Each number is 500 + 40 x the weight over its row's rms, rounded and kept within 0 to 999. Layers, rows and columns count from 0. Numbers have three digits each. The size before them is the row's rms in percent of the matrix's.

# layer 3 attention key, 512x512, rms 0.0579, rows 100-313, columns 320-383
104:488537569508510494460545512468491468472529548502507450477564464461507465495457583450439466466480450479531505514508556561479555492512525526514502492556530521571599554432483582512515482458565532
107:512451559516534534487518494517556507452537489462467492476521482417489551490502455471492501483518477520510511550529512429564476510503525532523467507489464442471557537506525498495484493436503435
101:442445515465520482458475534496564565573508564479555497461507493522529495538519535526550469563569514482485479496514473455511542552420466512560525441479578508551434458531434487463522516470501545
105:587569425531575478504444487519535531518506538473568577484564493489536543565434529545457490505464478513470497497550552548446517527489417521515477424518534445404534492476515471519577483520553494
110:456439504472461475513506522491570578517510488509483535487445517408445520487527459543510483514563558486493478527429541547515509536487515524508508595496483518527525485506480477531473523514425501
111:569428562557475491472561415518519588547528514492479494468495551487545484437486469442483518485511461535552494514509480511491534501472465504543439472462537509384469493533534529456518525518518517
109:457506507561534459524493448535462516519505483489542465404520549498531500529551534515530533482516538485538425585497427474524538503584441482440522471468515509453540485504467452540452552497561515
110:521452467540565486552471486475520448553486456476456494476555478492461518495479466477513489504502497552463439544414507539509540465447579437508505552496423550549512537479550430507504472490544572
098:451473562515450492501468516494440502455493515510494512451558592477579479477545458505481552563505493521559473502506489459476484468454541451491443483442512532478564555519429507516505588516565464
108:467544557472439479537582502476495488597456512475458487563558508536517523501535451470564444487544457407496579527609535445514489473467547437543511453468455479504485501500490531424455602446520500
114:511455508516512442501489509469454446473492452461443466458568541466435500499486514504514530468540471491558543569552519540501493473477469483497450583457533520552531505555595501515569521512510442
108:586443574514482505467482540383510475509501497539486518495448473517538496529503484474515489553457473543515481490495558429481517547533520481507571493537492484527494485420478542485484535427531358
107:506599497508501486492547481523530495523562529581495494478480571454471504496464501534550476527520543520492520492555538515475476413520560555505416478542550583484477503480484502518436527502505543
109:475506573424556496407524478532470458470470542517488503477563552591547552433552487601538489514549521422546552491474438526528498527490552477421438578597556502487490522513454474522492487523481536
107:474500433488494495536459462455544448561460539498515524420505498404475458492571500555513528513507511503532541541459492483501563480434505475485425535467505488531453467551501499542538537537518541
107:508485538470535481533442537452526516479464501481500551463513510465558533531451534516495470578521424508529474503431538485482530550595459503501472467464486518454557493437524514480525560553517470
107:494476492468513589365545508495520479480474449549524450463543488497490492523517510477491494545491450492501448478527517503480495480565382440424552476534537495531569522447448481533486486475496439
107:451529555473558482467492538547486579492445517540555557483555519557467543504519498495521533461515438463567497519501528567486545468490403494557500529469469519519445530457461516452470444513447437
110:517519559493505557515472524601453488490483457490549475531508477495490556481485596564464529505536555488511517567548434482457504448503497601462515480491573498520536522478488521408597566558483414
112:458521438495507499533464570461544439498478516518489464461478455506445503460524529491475498467435582549500406526465535422508525510533542515446452514496480535435522493521473495542531504501513474
104:516427456515486515479555447545490507486466526526439420483405483505431527491505543489501540484435537521544485560539531495508506480539457472517502497467510521501571468481521495507506473487446501
114:537483471506492503555514556467473558441511501530394518386440556489548536441475521511535520501476473461568447562611456437549528544500462462485453488551464466558448492520514525474452456526472532
115:485478525509451555506515485458526504539466454479515567394473487433512580505507484551491525463494465402556524470471524465536537555548492420539438429536478486567478608491503518566487521488460480
125:446453539496498494528541537440522547494530494516432505474539471483500507511557442502409519482458495486543536463503548498553466513503519470474453435538518452514542467504481509557495437498593472
107:538470526546490436511548500525552552492546497533486509488517512559520492420524519447450518491502490471452528497505490548474512504565386467560508496477550562479482475485510499455420514484542564
110:541533427529494580525475481516439563459474536474514471491490524529497510529501478548494574467533466513464465581416459504554534421441525543593486459423434594456507564494523546532514513470535582
107:530421485428544554447602525470495469514499520621530570430485410415512510448551534494497558550553522595536549451534495497470460463522499573408536450500490416539495521491491469484519527488469499
107:508519484470524479473494502504513478487541475521520443540497477445558507503491556474552484516518546527445513538523486546475401527482512456540561505534460522543456518466506515486515528466381489
085:473567508493500489496567532559389448441493537497432496455593484479479460499577508432559567572550409515448483463551521553514464491521480528578530497485484458443567546460445431506540486441545540
085:534513475505474476494566515457532476471516542501444467495488494486492516487498511527515539448458562498511527510500490556506468507489537563540397548469524488519492517479483596468562493509518487
093:517522448510522489486552465448520483544506435515555530483462489469512436513518477532485439502416540503504465471508486481489510496566525548487559474547528465519483451503501479469548517519492475
087:534567514539530491462504509469430462419479482515567565490405501485474476441507480526425517519495446590494566456470494498465478452474517543467514557516449488486525488393458490514545577513499504
088:498536471503484530536497463541532453477484537478512498503512552488571471504462477517515501379530482492607587466555491535549463572474529502445577528473470480636557506490464559464539521499480483
092:465504479487545403470476434485466472561497558529513484513463499485489498396449525554495513548480503504568398505472467514487559528442428503509529510500511542583495487515464503484486526475547416
102:490480559513508546510502453502435528540476551509524550503506561421521553501443515511464516589478530572483453529462502489561529533580492453450501441486554537499520541537536456458494591492486477
089:443494478444500494539527433492484496506465526534416546470490486465580446561459583531531502480449435476455413418526487505447565491455460564443504461421473544497421541478513434507512535493496508
097:481454544552492519518544599460491511475491447480476428505485422422501559531490564537471433487472465475403478525466507523497540478427498438434559478491607486504535538478495551428452523516474496
096:500498472469561548540566523479590482480546481510485486532441487531412493524502490493468554489499420453497507507489435555539453509531485495472549460458409532570508442483495503525599494446508462
096:495495513490468490543471532517478502523450488487499527402513555486533540532547550490528549557509479470437485478474540500516467471489610515488484491485513512475491542440441508521456491429453479
104:514445454452445527548581496527577474509532472591420478509540488537486541519521487496534529551514529460507497411488508461559507471474438544515379400481471468434450512481468491558536523482494469
099:525526533579464476474536472460478579509432474534534534533456463436505577560527530495557459550581517512542544492430505487477477483448515490521608568492511510492580493568458499472516456514503475
094:501544496505442574553423555531530420472520461566495461476470451477557496477491621440534468573414551519474528481475507505426463481477496529429469450490451484529481484532519553511557508539533592
109:562493434481513511525500447482509505570517489498520544442542492489471503499437480529577499486515510570519464463410578572543491542528509569547542476417473563534570527498480513493566511540536506
096:528497537481497457474511509503515588508441531423466486445529513488494498518529570472508499521565477539433448570470523471530481505509549505439509587574460530427599563470490553482512528516510490
098:482503507441514513516472508480409523576491514521545483541515520507546486519534470474491508460573512520571478526552496499432544539485492528468482605490508484547464419505438416457522570538569548
103:550516525433440531445570550453596431437461473514452474453518485464490551510403509467531499559427507405502527545508449524463502456530436492487479426473504556502490521553563522464451495544499496
107:554490512466460512524484457497506492408544611466461462513515533494562514527560493509512478478526578488453535522513517541507482535553497470433463478476542545494469475468509543500525525492443533
100:463466500537481552402486426537527501555519487455488535477571465528491461440514462481498453514539549405458533439493507405508483446572503499470478478523470478544499505520504541486410439499472472
109:485558468560564484508484448452500517542497493439572517453514521534552502514510496534482478441528507509516461507501467439458547493507485483471519505553526532446450575524461493486421491542496518
103:516422494581466552503543560485413544522537527460539498428502460574452516520581493478564495406518513469532539534389485520556464552474577429486561573457509456541503475512488472419496479506453476
108:575417462498437482513526551520511438490491448495498447401493465529464582587500503507552521457509466448486516494515537476551493501419520467489527478500457496508431516467564581518510480549469471
104:454485482547477470498445545469525518547495541510502530469530507514554542576521531478434485590466495517462519495528511514448523527475490441511538539488456561446433447451477513480505528560493510
107:493490565429475484506460486499545537537469488480474463503496544528470522455495542547462564497499473537514510545516518504486435571516474508488607556564526492490533517479491518498484488462411483
096:492494539437487571479438530515484561495519558496487515397567515546499492491527481436551466439482492528518461542566446508515497455504473512514466506476469471414569538489528478518440504494578503
097:552441439482507497506545414505477467533501506439503548539448550515533429499468414535508550510504487503573495496509550512517502482571496534545509488548564469465456554536520510483477477532509452
112:510444518513469485503485499501528430433543443487505509503485490513413479477515510505457529458516476454543512491491465512434520484480463517480465455521493540446594510450509507514531568496479458
102:488558467427482495437493521482584451378567510499490450463576594513459527489482539517434521412502507505460561442484439483484574500416556519534470553450575530470474446469498527509509442531540465
106:470495451506527485530469457492523477493427453537458489541499487528511514456512491572510521465499420555553560560529439453391499540480494513476513507427544408530507491507520577507490434502515529
104:529460500509464493510486614481421470487508540507506489531473504451487457446525512473575450464446511531416449497540532517558511525478516518560468533456494532475452494500536452480464505482508502
109:501483457553531487443421491490498569542519523526481583572480526436468511516506476505534395502443498589582501488470479552478478512517491388504485541509537521525561438464501484513537522557560531
116:577425533466540461428432560475483567539526561463562514472490543507453446437542516597537483504528480489488575536526395526543524503457489480456476561517431501495521479529477505530514511483490440
105:533521601522553540475483517470472507525479558462527493519454589502441516473416510454544529513567482528507475493486496441511509530519463533517462519457584508544569464467461459467557513515425547
099:536486491527567518476485445564502478562523531525541477451551544465516483561492456522504486526556563512513475438486515552538429408502532521495504415493522471500549469538423521520472514499557549
122:428505480521504540438493508486492553505505473488561531529487461479558507576565521533478480524511496574468484507498475471438514557513499461490491579496494506495499467489472438516474508466516518
104:442549532500456541505485486451508521496453450484521511478548485490546481446567512534500538467481455552447510465384505515471560454510512468504536458454515501451510502519529472460473582470543449
105:574555488494568519480465478540454454430443500527500472509520460532568455511562510485520437505488506519470509449375472456477451470505462448468471476533494563493562551500485440489498525533553465
104:557410500511516524516562465504414519503419565491486498469529472556415476535430535441438528521518493594500493518526545494474460508544543471436502519470514529468503493497551447441466506442507539
099:461505529513475490549518520454473536513484507473571532545447532506518499504520527466493527486536497485468492509481431490471479526475453444464520469563529566455565472547515490504520588432463549
112:431489498468389467511552462489547490518486474558496451531483491508521456529530499476472462486425573507485529492459470520469510592526504566560479551472479572471454514573513506479556533489473571
108:484505480541490528527447466534424511460522462510585490435440524504524512435563422533480465491574469500502518455464469448538484454463555521473503443581462458555427569500507502498564543579524570
102:493513474461472488501421505502454536529501464474483580434486469479463486500452534418541504526401449464566477460458508523494498564525465508579514501504534499540560499492610505491493489532523524
109:530438514477548453516506514513515440492553527437483570519477517487464500433451506477542502508532469440462462502423503469502443505527418490590521578555520496401544476448482533481517445527474513
104:436444431530576551529488522479530487526476493514481582538466524486560578455559570513498485517453487475512518482510507495497453587435503467458489467452469532530491501494512435568535477447537538
109:529490439482477501484598482524515516496548513464538509504491516511532481555595493516512493433499448458532495592471494467460497495471471467511498512458574519546423557519530487519552512516602538
102:479523536520460555509540547498546534474549493511498498472560536591534531504494447508448567465518482516511505454512506448468541458560451494534514487511522487461436477453488458510453515496486505
106:495448524419548470471507476505588397544487454476508504465474548441476483521510460518467508445455503436471496442540539457570521523563485487542430512528527484547579544540556468474487519540443530
105:481420539450539621514559466554457478499415494529438435459512475462492546451486456478431493510535472532484508533449485516438488566489521495541509475564494442572487432493500545536510476481511485
103:511454502495441475461493436563545515513539573512527439530550499463463500434480577527471485541466511541424452499457543519484559515537482589500483487542482550560568498519538519509464581543472562
105:448605420424520565539468556503540472502510575482575434459477500503469532518507485454536533447480518501448508468530495576460521510520480471498500490475516456483513513469505535461544493476420488
110:515480519524544523542517502569461420523464478534484439467504497472473524570456445446593478424491461480404523508525531526496491481473464417494481494461518487477541510564500554497450537467455515
104:489558550488500450521496483493534518506483534494492425540478530509479472497452495499489501518463499489508465470512582531463441556442497483509511475525503476479502551497507553518566494543563505
106:515525566483448539491504487527532487515517499503546463431510449490493559486539511528563488528511476509515506419479538561469491490536540511414508487514503455548448503500525521499486436495486495
100:495529470536543482530511517510499498527499479583562509520509494501507532513413472510465519522480428477544522543544518481545455488481508489527474434485415497506459431489457488515481482472518490
099:531463559459532569507476489601479468475458470451416554455486499492504524428456387453513529464515481464479513447512518489529471476455441458526513492494462478463460471499587542475477561513561464
105:509484525414462551531510451560480501525500511523506552553522484512522535440378527571392491470439487490559530458538525558499520527538435555549488533463517527454503482515505458516544464533523507
104:462514544466460474456623507456599457470538513555501492551414484511475468471516497427474517438558481482394501523475562460551498484550459509515527493490385443433566437569488486485490483438530501
109:546499427486505531554508508488451430427469491503494499478474496486535533580440418579431476536478512454548525582442530479532493537554483462504482509472497480517496539467469440514573432481504441
104:537477449548478492486493580532553438467528537530481586501434519606449460550489474494473495498503450488543471508485502488529525465458494500565463465467467460530481471540543497521584490497471555
100:519512495439540489500490486567498500459499497512545619525463562489483542514524475468481480529491479441562510537557520504382526567497551440485492503445554464433475564520492454539491521586542520
105:448479440482537492471534498543579408485514494479492538607478411477457450485423518458436471534514442515443452500480507504544473478505531582575506499486468541475562544500480518533509419489466441
103:468501550488521587452493509540524466555508587526502443482497513485418495511556553496543492517560505469501512545463509498604494523521489440462486512508540486501435497562481505458513547434483479
101:484501531484522498449455584486544513505560560423467476498461505535456524452492510448480432551503556535518607517460522484537493496484502507542392501474511498476493449538492568504444500460526481
102:467471553444436463544541556556500493510467459420611484520551510532553449493513484531516571460484545498401445523537478478482512465483508505564512575495496536477526532530394445500539489506551562
085:403506496531511531465463457520507501452496475549512463507468488490445468519550401484430478360441511501529554498470534407493503503509562445504477531383480473481512493495571473423444501500544539
082:447538487544447521515443510496443493577592488525524452496466456453509490452526508487472557490414504514445485544500564480463477578473442474539501440542512465489520505472456525464567497542485500
085:570568451492509422504476473554456570448509470545496443451507474470471497498503592451474450506499450514456507524509527368547527540498477582501543496511491509466504519518511505531566442520498435
088:509523582482425465504499386491511561510509487504434540442438501517489550566472598443539535476520483588436450512492606485550575527431541478455497489499466477493462549511538487528560525519439423
079:519547511517416512442589588483503526572489508522530464489538534491433526448514520603535496498478522519492399527500456508532536480525510512504456508451493523534467424499532425442480547556500492
090:435558483509501431517494456522468492489546464516421500536516488485458493486506511414522466465486488494540568534458473415469516434533454490547444489547574536447534444517528454508480471464528459
088:500473552485469454521459483478482488542511457373541469484474470522469473517465546516523466463548504478439465486491420533534453516461466519544601560480460524455537520515566526498596557487543534
075:497579521539520532500498488540519571517536471542512397505450466476467552552512498462517469482485476476523503464569513497486522491532537497540553465454528545429431439494548524517462497565446511
087:510519487471518510556529507480474472515516545529456484488544504563489524463498456420391550509508446481467454606540549509501518547443574534483489495519497445505526460454490544528523480512475428
085:456516495444486554475503478469529477509503501531575591512469496515534520531478561481486475505499514454510452479474389453511537505496458480470548544588505493533511526528462438536472491531471516
087:441450528511494520516496479490448509499471551450542462549527432517469517594510560447445458469484483540489450585467526460534581497487495474539437444509541483491504551497490463473515511522471487
083:518573511539532513542445512517498506585527466499516517481502553488580532487421430505580510522518561519461526487475473478472500515486491493514524534503523566535467515516452475476455466414482541
089:541483515545477500490519498461491500518540514539459458499485479507537555547527497457515462468540526504468463497443506494526401490477452462577533522531540442497488443474446451531617518589476591
091:438518478551477497484488503534534418514515461498524445436514537445550480524491541466495541522538539466483498486583507529512508489493438459469520500518488500548565512522495471479461358456513443
089:522500473512529500427492419540419524483457552515473501550479570525472420444469594540589562474520477485419512504516465500469553496519507471431561520441481543507499488504468522500545491517544474
081:480520474515504516515490478424482559495503473495491489463525543523520421519492503503456548494425435457411472531474480548500569497526517544542450471470451532533458515421508526466475504511489475
088:573548465530500509590500426535529567529505539588524511491422480486536456493527496476558520535475545525486511477508483619516523516450506493439547399468522496474496506488560522531452498455489612
087:547527549543467469531507520478544532481519468520450502487543491499552425425537503548512562543516479519567507512453468551477429555516504542469433510500466429441537462526516560592478477477515466
088:459500546555485528530485473493514525516574526456464483448507440521561449540531447540446500399589470495565474494514549552488481502500562466522487465522549447555523469458576509530526452461398521
086:490545537496555478576565454555457492456486480419593495451530554395481438462403450473481548520476482493502460566586548548472500534489439470577516507528550452521528555465557491453528494471528465
095:501480416486493477467487497490475461527471527486573492499539481470518519434593525501524480557479521541481485520556395489438463508547570454449495471475502499490491523500514534507439464477501475
100:502531535513529499439431506523540458518425533530575515521484461483524438560481472451481535475441514532407514484496509465571490454465509488580477538544477538465555468493492505493574505524556444
090:555477562496501517604474385444527531410503531491545437530504493456576531504488523453561471510514515452561496484537504519474522573520403514490487545475500465430539457482486443512575511496448515
100:548525489481496454553532488470537497466513464537511525524530529413552563463528488492549549473468531452528530403512413441549538579526426599445484502536521498530582471461485471528497471501493489
092:552497503577537461482501452543430553496474434479470475508458524427496411495440506465433523520521479513546485483470523577483511495529483511426472466466571507509528522473513483528501574514451545
098:583477600478487568559491473472427461519479527506504551466433521417499568541504525436532478497522528449454540506519535478539487443493496511520502503498426516525479486541451528470510491515490574
103:466443511458468533524501598585582521535513471484575508467496467458476568468510517490434539598497516489489478567531495508501522495533536514571492474522568518487553520433479460454582476537436577
109:415537529471482510533491485572556507521533453470513459461419522545399426520488531453460522423496516541479573523507508489484473486515467455501407530464517453513494472536453500582449443532472525
108:415396500490465540549503487505493477438513492528507512474443488515532494505458485509438490457474504506476455458450534590503554540484463438586523508522450494571564478525526466444516490496498472
097:471579508534501546511500534491539526523457500435479520498557522448522543547519531506484517480476489436512577467468584468497432556527484556453585522571474487507484541415475433534505476533490445
111:516449532521473454490494515506425538523506394469498464504474541531492504501519512497500479539488478491437531543498458551519525472518480415553431521563527581433451432522468520560460592484581516
123:484462488544504484464547488574466546561460505526520555472459517509417553479544430480547497531475549469495547512437591500431522410560496453527434472486514558498497516530470426491475465461515508
111:530501523473506503495486549586499548476509430483446495477498556425541511446456425512495452493540487492512539511482524585523469413560471483506423544564491558460460488563438521512440582458501559
121:512413421525470539430462490549408564486515448530529486566527534499501539549432481568491527519546429498556451489565472474446457584510514499521532514577431483469506490460530522548533421484496515
136:447437403555489534510490376456525492538478541485491534511449577549423464453479570480531443487529543538481502504491471484461561499552442547497497568502531481538475509511424451550492399530460445
133:466434555446471493507468515540556415493528524520448494524530459491516530443532513583506519495476541462524499511443482505569422479516503471534536499461487435460506519510490536498511520522591478
134:479496474538523433434444490545465586448502468492468484446522539518490526487456496511472474514511485509506444521483534429519495448525521475468454536494463482571475551571515471571526440437445484
138:501531424496499482541509465549553475454516528535480540520527532490520573536511474454504508538566471510512466567496451494503484565538526505561501502505540493384453444531508473555490475519502467
135:528473401485471532501487507496499507539507506488494468512506538501420468447488519549517485474481509444501517494484428503503481487544488524501490487481443487477503435480453537496510533580571554
135:448551476503477523551480445496507509472501448470530480502563505506525488552521468528486463513509511471532530588471501433502506554465451460464403493480497494576509535475426467509421545507528471
137:525513439549451486558458474486471491484474529484419489465505495491492558464554483453469552508386517517498539482530490513509587501486544496537523446520535565447463456501540446449480481534539477
138:476522529493459474432546517472493515498499581502614472498486518475504537525473413544470499491428494554504487495556489428433473546489474564574527467532464440453493506517461471525472567546464506
135:456511494531558447536511516471578501460472514477544595520556567465453495541526487480463529532453481481461523553497505526550506530514528474504511496482479432522490495517526465430572503514457529
131:407535536464435469451474507492473547552500436486482514541471431503465524506388489492482519411506482484451493542456544563520518566507471497499509532444512476532533482504438479489520560499526548
134:488496515506529575449546522485418498510454521508504493504470507472534406547455491508435490536531489487573538487485455577534526514460469526490482521525570460497467488552548483486538530463459497
143:479544475476480505550425492499445455573469507523504492464475507510514470491440558487494506471462447474498489514478458494542552457531533532519461574451497490527502527461462493539439495491594523
133:493513439492496504479537484513469492501533434543485492493510470459473542525552424561466529445531499483522586524514597495432595515503474564480509593494534519505553574439514567569525459464501518
141:506500495526545455519469502489535504497548499496484505510487430496488534512458460559493473503483549506496533510503523519535460509524505496524462542432473462508539409452479496548460556547475467
137:452488466509515469510483468551448472506506472508470426463576411504491513501481505444517551461536499535512494487504502463517520638438510397479493571508520478519476462507497448515526485563505487
139:554426504470498487501426487497465444570470536453539505536508545544449515407482453482570489576524526536532500579508526445459406498438510461468495515458527435421498501523491596527494474461610480
142:555446548518485488543514543527530532519492506540471495462494496507518450519535459486553501488487547505538518562546527552493516502538500507574421514511560475481493504521472467500502414501465482
133:561531452545457513554582535475473478442538501555477524505519509541485468500442491478509470469431512523483560506508504455509509435506467538583514464534396546423494508529498572571482441507470445
130:532457517500505511474505541524500426539367576469560469511515492572460476618487503435502554539477493502460505551514484464506467458528506484481547548454496498518548494566479460490469491481539465
132:503487443526477495485425502454546502499503501521520499440510542542458415518474543493511532483552481476547419463504527519526507489512486527466465457440489435443439493507573578527489563514498535
138:504519513541451529565519481500554558576482517542444496543529582489509555528443468522552526466522525458513453438536536491517533584512547539465432483479540409482433545473426474474500519462532540
143:470465554510424523547440462524463472524585424537502496499539484505470606459556480566459512473501477519545475468533492499540575533390541486545538432543522453507517439518519514511480495472493498
137:539535464480456572512537495427455507486550431513518497469457556484551488467484521501550508532447520478489410559497535515553516441467529513509498523507412471485477472511587438485474537536508439
138:470426557460542477510436537459498471507528490530495568501545535500531407539514522501448536447482489516510521500502468494516452483420466536531467580541566505460528568536489548530454426494494498
139:522522417449521449441463553574551481453505485526513539501504473493535517502521456454445487544571479528483495431478493457524476458528458514486512415479520585465488506561556425515498572510450531
144:583466516464486495449469524471515527538440498451530493580534403508503526413535432474502471418572456570516513501512534450507481472410550479434567513498544480458532452462522451472454458581603511
140:575428529496470459523475511510557506473513505420533452487513552498469525459574515481517509509538508513459514511529480523507523465519524583461511537515514522549488485471470422571431482520488540
136:521562481529508550522500577497480488529503512507504521496492501447526483519519463439460509468570441503583579477527511565531481509490497492539465474521502506474486556500470478435519490477402450
144:516414513442560453450560396448491452425481412508512430519484540485487493514483489480491493497557552544447482546496538560507560540464551534462518510535469500507478519502464495445480459536541488
076:570505461527513494453484562505519558532535474534570484536530437606507486555474463433452486489490480508466573518527462504511548524557504506546524499520604398480442567550498470462495505572548537
080:506494455522510498515511531527488466516524550504424503417478519500518520535533596562514562464551487541502462460500421508512489556518475517506419534563497530441500509538452523467524572534552492
076:599515506551445488542528555531552481506571445556517454489500540518478484553491577532554529503487503483507509488494511519451541511534548422525457558483493495543504548533464472544441512581546546
081:491469458522458536497525519519531458541490604479519503460497456405457536536525426478484545459516506512466526510480512503512490564464453511496494528511452521499531474478465510476509491465544501
084:529512493488498518472450504540492534524455399522482516500467478505472506561475522523510523499480518500465501479541486548531518468493478512432453482531488480516489499520462420354470499499509507
082:507464518511526558510495552516463487482462544506487539549519467476481614434469445493515517540496458472524415545505573567546488531473489532413527532504471571465497569461515515445511533529442501
080:456512461506534490499448533496507474494502500508471521495491473456517487497511483507483486496510488523440516432511532510470427498428480533466466462528516499487538502471482473502474539482508506
091:452534526469474517484422443525477489630489511468551447514470511533471474540444487502514462467612516535486490500515520486479578494570521479484543520478518474502535447437575495463465525493470504
094:499479496545482493552577524539508455508472534564498499418475436486511467548499477487536545577456500534470539558487584468483520468510491531504417478501512541460551491478527520520473471473490491
081:493500560535551451522565425544516498537496439540463510545431522466446444544464494519569503470480487523488446470543561522489521462556495513505548451468646503487576509493466508455526550516465466
088:531569476507551492478523487588481496584497454507470516506431540488526508503483505506502522467475454587515458482517611500478489501473536519510516574491508568534523507467480513544467450512498516
079:476490518519520517447474484401489517443548488486495520582539464566492491486596550521475469491570424491566499550584521487459521467540518471542482473500502525510520450505472535454427561566406435
089:557454454521480464488481559499490555455543519435445506494513534399547467467465539476466469568504506465437446492538462501528487497476529449419453437595529459439523487508456499613499517554520597
095:476531461514518523454520421549484491510550514486516534476547474487476540474544463547452518470548567462535516494569542542434510542517518511513482544512439464425477490490481482436499573497513493
089:576434491489534505536518527495558527444480542516478494433543485543478467457487474541564470478488528444492513559488515442500469512465519516461456437489392563477507510501554551494548482463438470
090:531476509462469524485464559502504533510437511459479549537459539528532489470484495536458464535483473519521485540503456464504603487532491574474471487553520482531366510509564487518500448534522518
092:470507535513523522495505516434430444455512475494547527536468504497517455564547434433465525478461449548561516447517532487473471462493513521493491495469471490545474480518584530484458481552533411
096:502449556510484509483496521461496450509554471419470473466514609442505459456482453536533529459617490481466487428492466516472506444522505542469505446490580546476553529522425473534480517521482466
091:507496569480502404443476432451528508593474506530492617440541495477529461531439504535462503465494493515537469526483531463538545447544451475451542453587458475440460539505468461416490588510490386
094:475499557516473452478544516510540475528479428514469515450583473533480442501446454505462520501410511499504490543508506512523541451524464471500488566572541531495502464500537563432498555522535518
101:466524493535504396484418459458489506552493578474500422495454512491488418470458417517485537490513493471461480405555575446500490494519479489508555495550521562465542595457529502533517467498533488
100:562477509554515572446495561532482484521517469437450533475575517489449526436516470473518546504426498440549566520561550439480521455486578490473522429486459441539498564427495504559551484492445458
091:495471515428452456498528486520478550522414518476465452518509410446456490509465461504491444515458502518479496495408536498524455545503464522556566481553527553495541485501485489471456542452509505
105:489542474529533490515539517482504473445471435425491487574485553462549476513515426546580535444499494563470509469537417540489520447544511481447491554469497483545460473516508483450542436537491476
102:495490586477532476468505525491497518413415484409453476494484490480494520518471482442533507545583547515491554516484452473539502507528502417454502466553508444497487511518503513579522531494527519
103:391551535454531493556512438555502511532536441519449480482495521554474522533440509459522454484507470492554551478513525520466517461439505450443536476478460581484512499510510454466491512530539542
098:522449506461519550395491501501527447516558477497536556515466533490530489478510503486481475495437523531575451476524482472503489479421462560505517521540475480501519465553548500500505478491546551
097:483532522535518501507481480467552536538520452520496510459414447586594560552459509523541531463450497505437493466494522504448513508468506512418600485508478455466469488470473514428527559530446469
096:470461462539553463518599531512494577568425439515442448512551472484486557591460514505549462512478421535487509551471529466468541419542487509485392532551481568492539493494461464473494510447527550
104:482441528535442496553479504541534430484573465460515491544509470518527436495573471551517489367543518454586458470553469497508559479502464522495529455518517527457479482543431442465562416551420490
102:471408439487532440520501460536470435508529491499529458586556555530516482465466449459505496487531505465447479527475491487490478484563516519571430501484530477531561482488515531512441541496568507
105:490463503507462537480530534475512500497509491455502502493547451505454530408485465525514475431462509494540462469490449505502449518538469481527482462444482556481532420477492492532497540543508584
100:518492497494470508496465470455434505512500504436492485431451566473520558462485470494541484517540474456586514485524500535480548496508523459512489516511550508508537505510504517552435479532470518
102:516534503490477510507490488508526493501481491523502541516560508503539478451543485505554465557505488531549540494479510491570494467494481442526490528504436458447502468483475433517565537482489501
107:476476491433515460518479421468442487523581514437404448543440508455512457494499469463536463476466495486536440511495529531459446429548531506552522542492502573478512470551537513508465564531593533
100:456525521527439460541546485506518420435462483509492490492543554512480540504477532497597534480571542529552516509514500506528499458463425532462526488595470534501527548486521515482474492496455529
099:526504508587476501490512501523483526443447509522532474480445528488541483591523462492523471532544490544487475478474446398476560404500474484436509495524500536467493459586581535445499500454540513
103:500507497506467473514462579471445533536492477503534520483555500529407473542536465522542465472508536510443476465512523496492441512477486539581509451525557462488483502465514500440492532536474564
099:474514544522484480492474486445475463464446495480473475507470493459440513476517482495505443512469505463543544442509482587439485509401536536542506543510529523472513517446541591499480499513482485
100:451446447451464483543543541482520649490527504505484443493483480555486516547509528504403456490528490498515432472500482488481500501483484502520484484511545420463540461514496459557435463534495533
102:478463458544472492409407561512552521470461546408538471476471463473506522546487442450532472508549459504415493490514502540513475470502485528502502545507497423468484538531430490495477515448478527
102:391443490429547439474497449471477502473469603488440468570478558475474529461486458517399512478445508607525565512425524453473449530471525540535544426496551508523468450509527499467537450462544514
100:574481506550491576524445498463552476535459458448509518469566565563528481489473490537451585531483497528607456498463453495475513516498555535494523521469419511524480425447519531511566459541531520
110:465523491504542433495473504512501552520498610522472509508523559578505534527477532507479489522506467449495477567509518527453474539421535444421450529487507434498516539531458540449413475497434446
110:478464605447466491503463446501492475548504465504593532519466454516517471487564512491545542517557504545451470526486485515494523548523528495476424493506492527531593456574461516529555497601519499
105:541429488509520518472552499546433521471510519544514455543464492433494538452496483580545469550456531548409495531429472483611517525529455501523432521520502520511416520488469535461472457493543539
098:525465486481491524493504572479523553404490517548509450505494515462448552532531465498548504461570503501508549505515538489497509510531500541555520510457454503490474551510567461457552486502534501
101:489549419559444518526458527503510574563458566477570565572471474527520534481572505489544462457464505537504521490554486525474514536550565447448509573506460504498533496516483446455509447457465481
099:469578498570485438484447455537496529518442503466554529513452526433441483500515524596527473406501465515475423480474525555479513465527599565506457524496566506542469493563506496481463523517493423
111:511530491556484456460525518498553571449488527525532451507511533535548469479565596476480506430524469529537435396528489514497529534506486448536414475545471508510561538484476517518501548545515495
094:464556511501562469475463484523528516528525503474501416512498478451442490547560522492535434505482528481519465452510612460534503442455441458569452557541447478568500526479508584527475496479479435
097:479544522532462536511460476570539547499497507474549535539501465511471476564442519475543429449474468515550453483456511467501464491590531502487526502510544445461435448400541385462447534467473585
108:526504509479548523489453476522628505438487469522510409470533455485478468505496496554544517509442546460435518467563522430561528486479491502515524505518517479458415554563507480471510392527474474
100:504471413458512470571478485602534579447484530459479475501496450465502553454505504446456456533533521474456510462464463519529515476480498420465446501576562531511521512507457527517555466537520510
113:480463479545537457517483533535486477479469454488542485555552472534488549494497521494452504428564520524627571519558452557533519521451451529438481463450517523487492452500463469506509509419476475
098:484494584529474471412516491519473611488548444465459511505574521522425476520487487488484487501494551446473462480422461517471470577485419522469557501502521441515466498488503487443467482476507476
109:472451532536494479561477481460518508450486563521497498448460495598471472537474504548535492428515539504455492552468511504499478516510444533565554566512537610513536458536487543504554561572520483
101:564449472468494489524450477509457488563462541484545533472544509552519472545517509552459500480543517469530465475504545509484481460569456457528527482523526543510508556489522521450501482486474440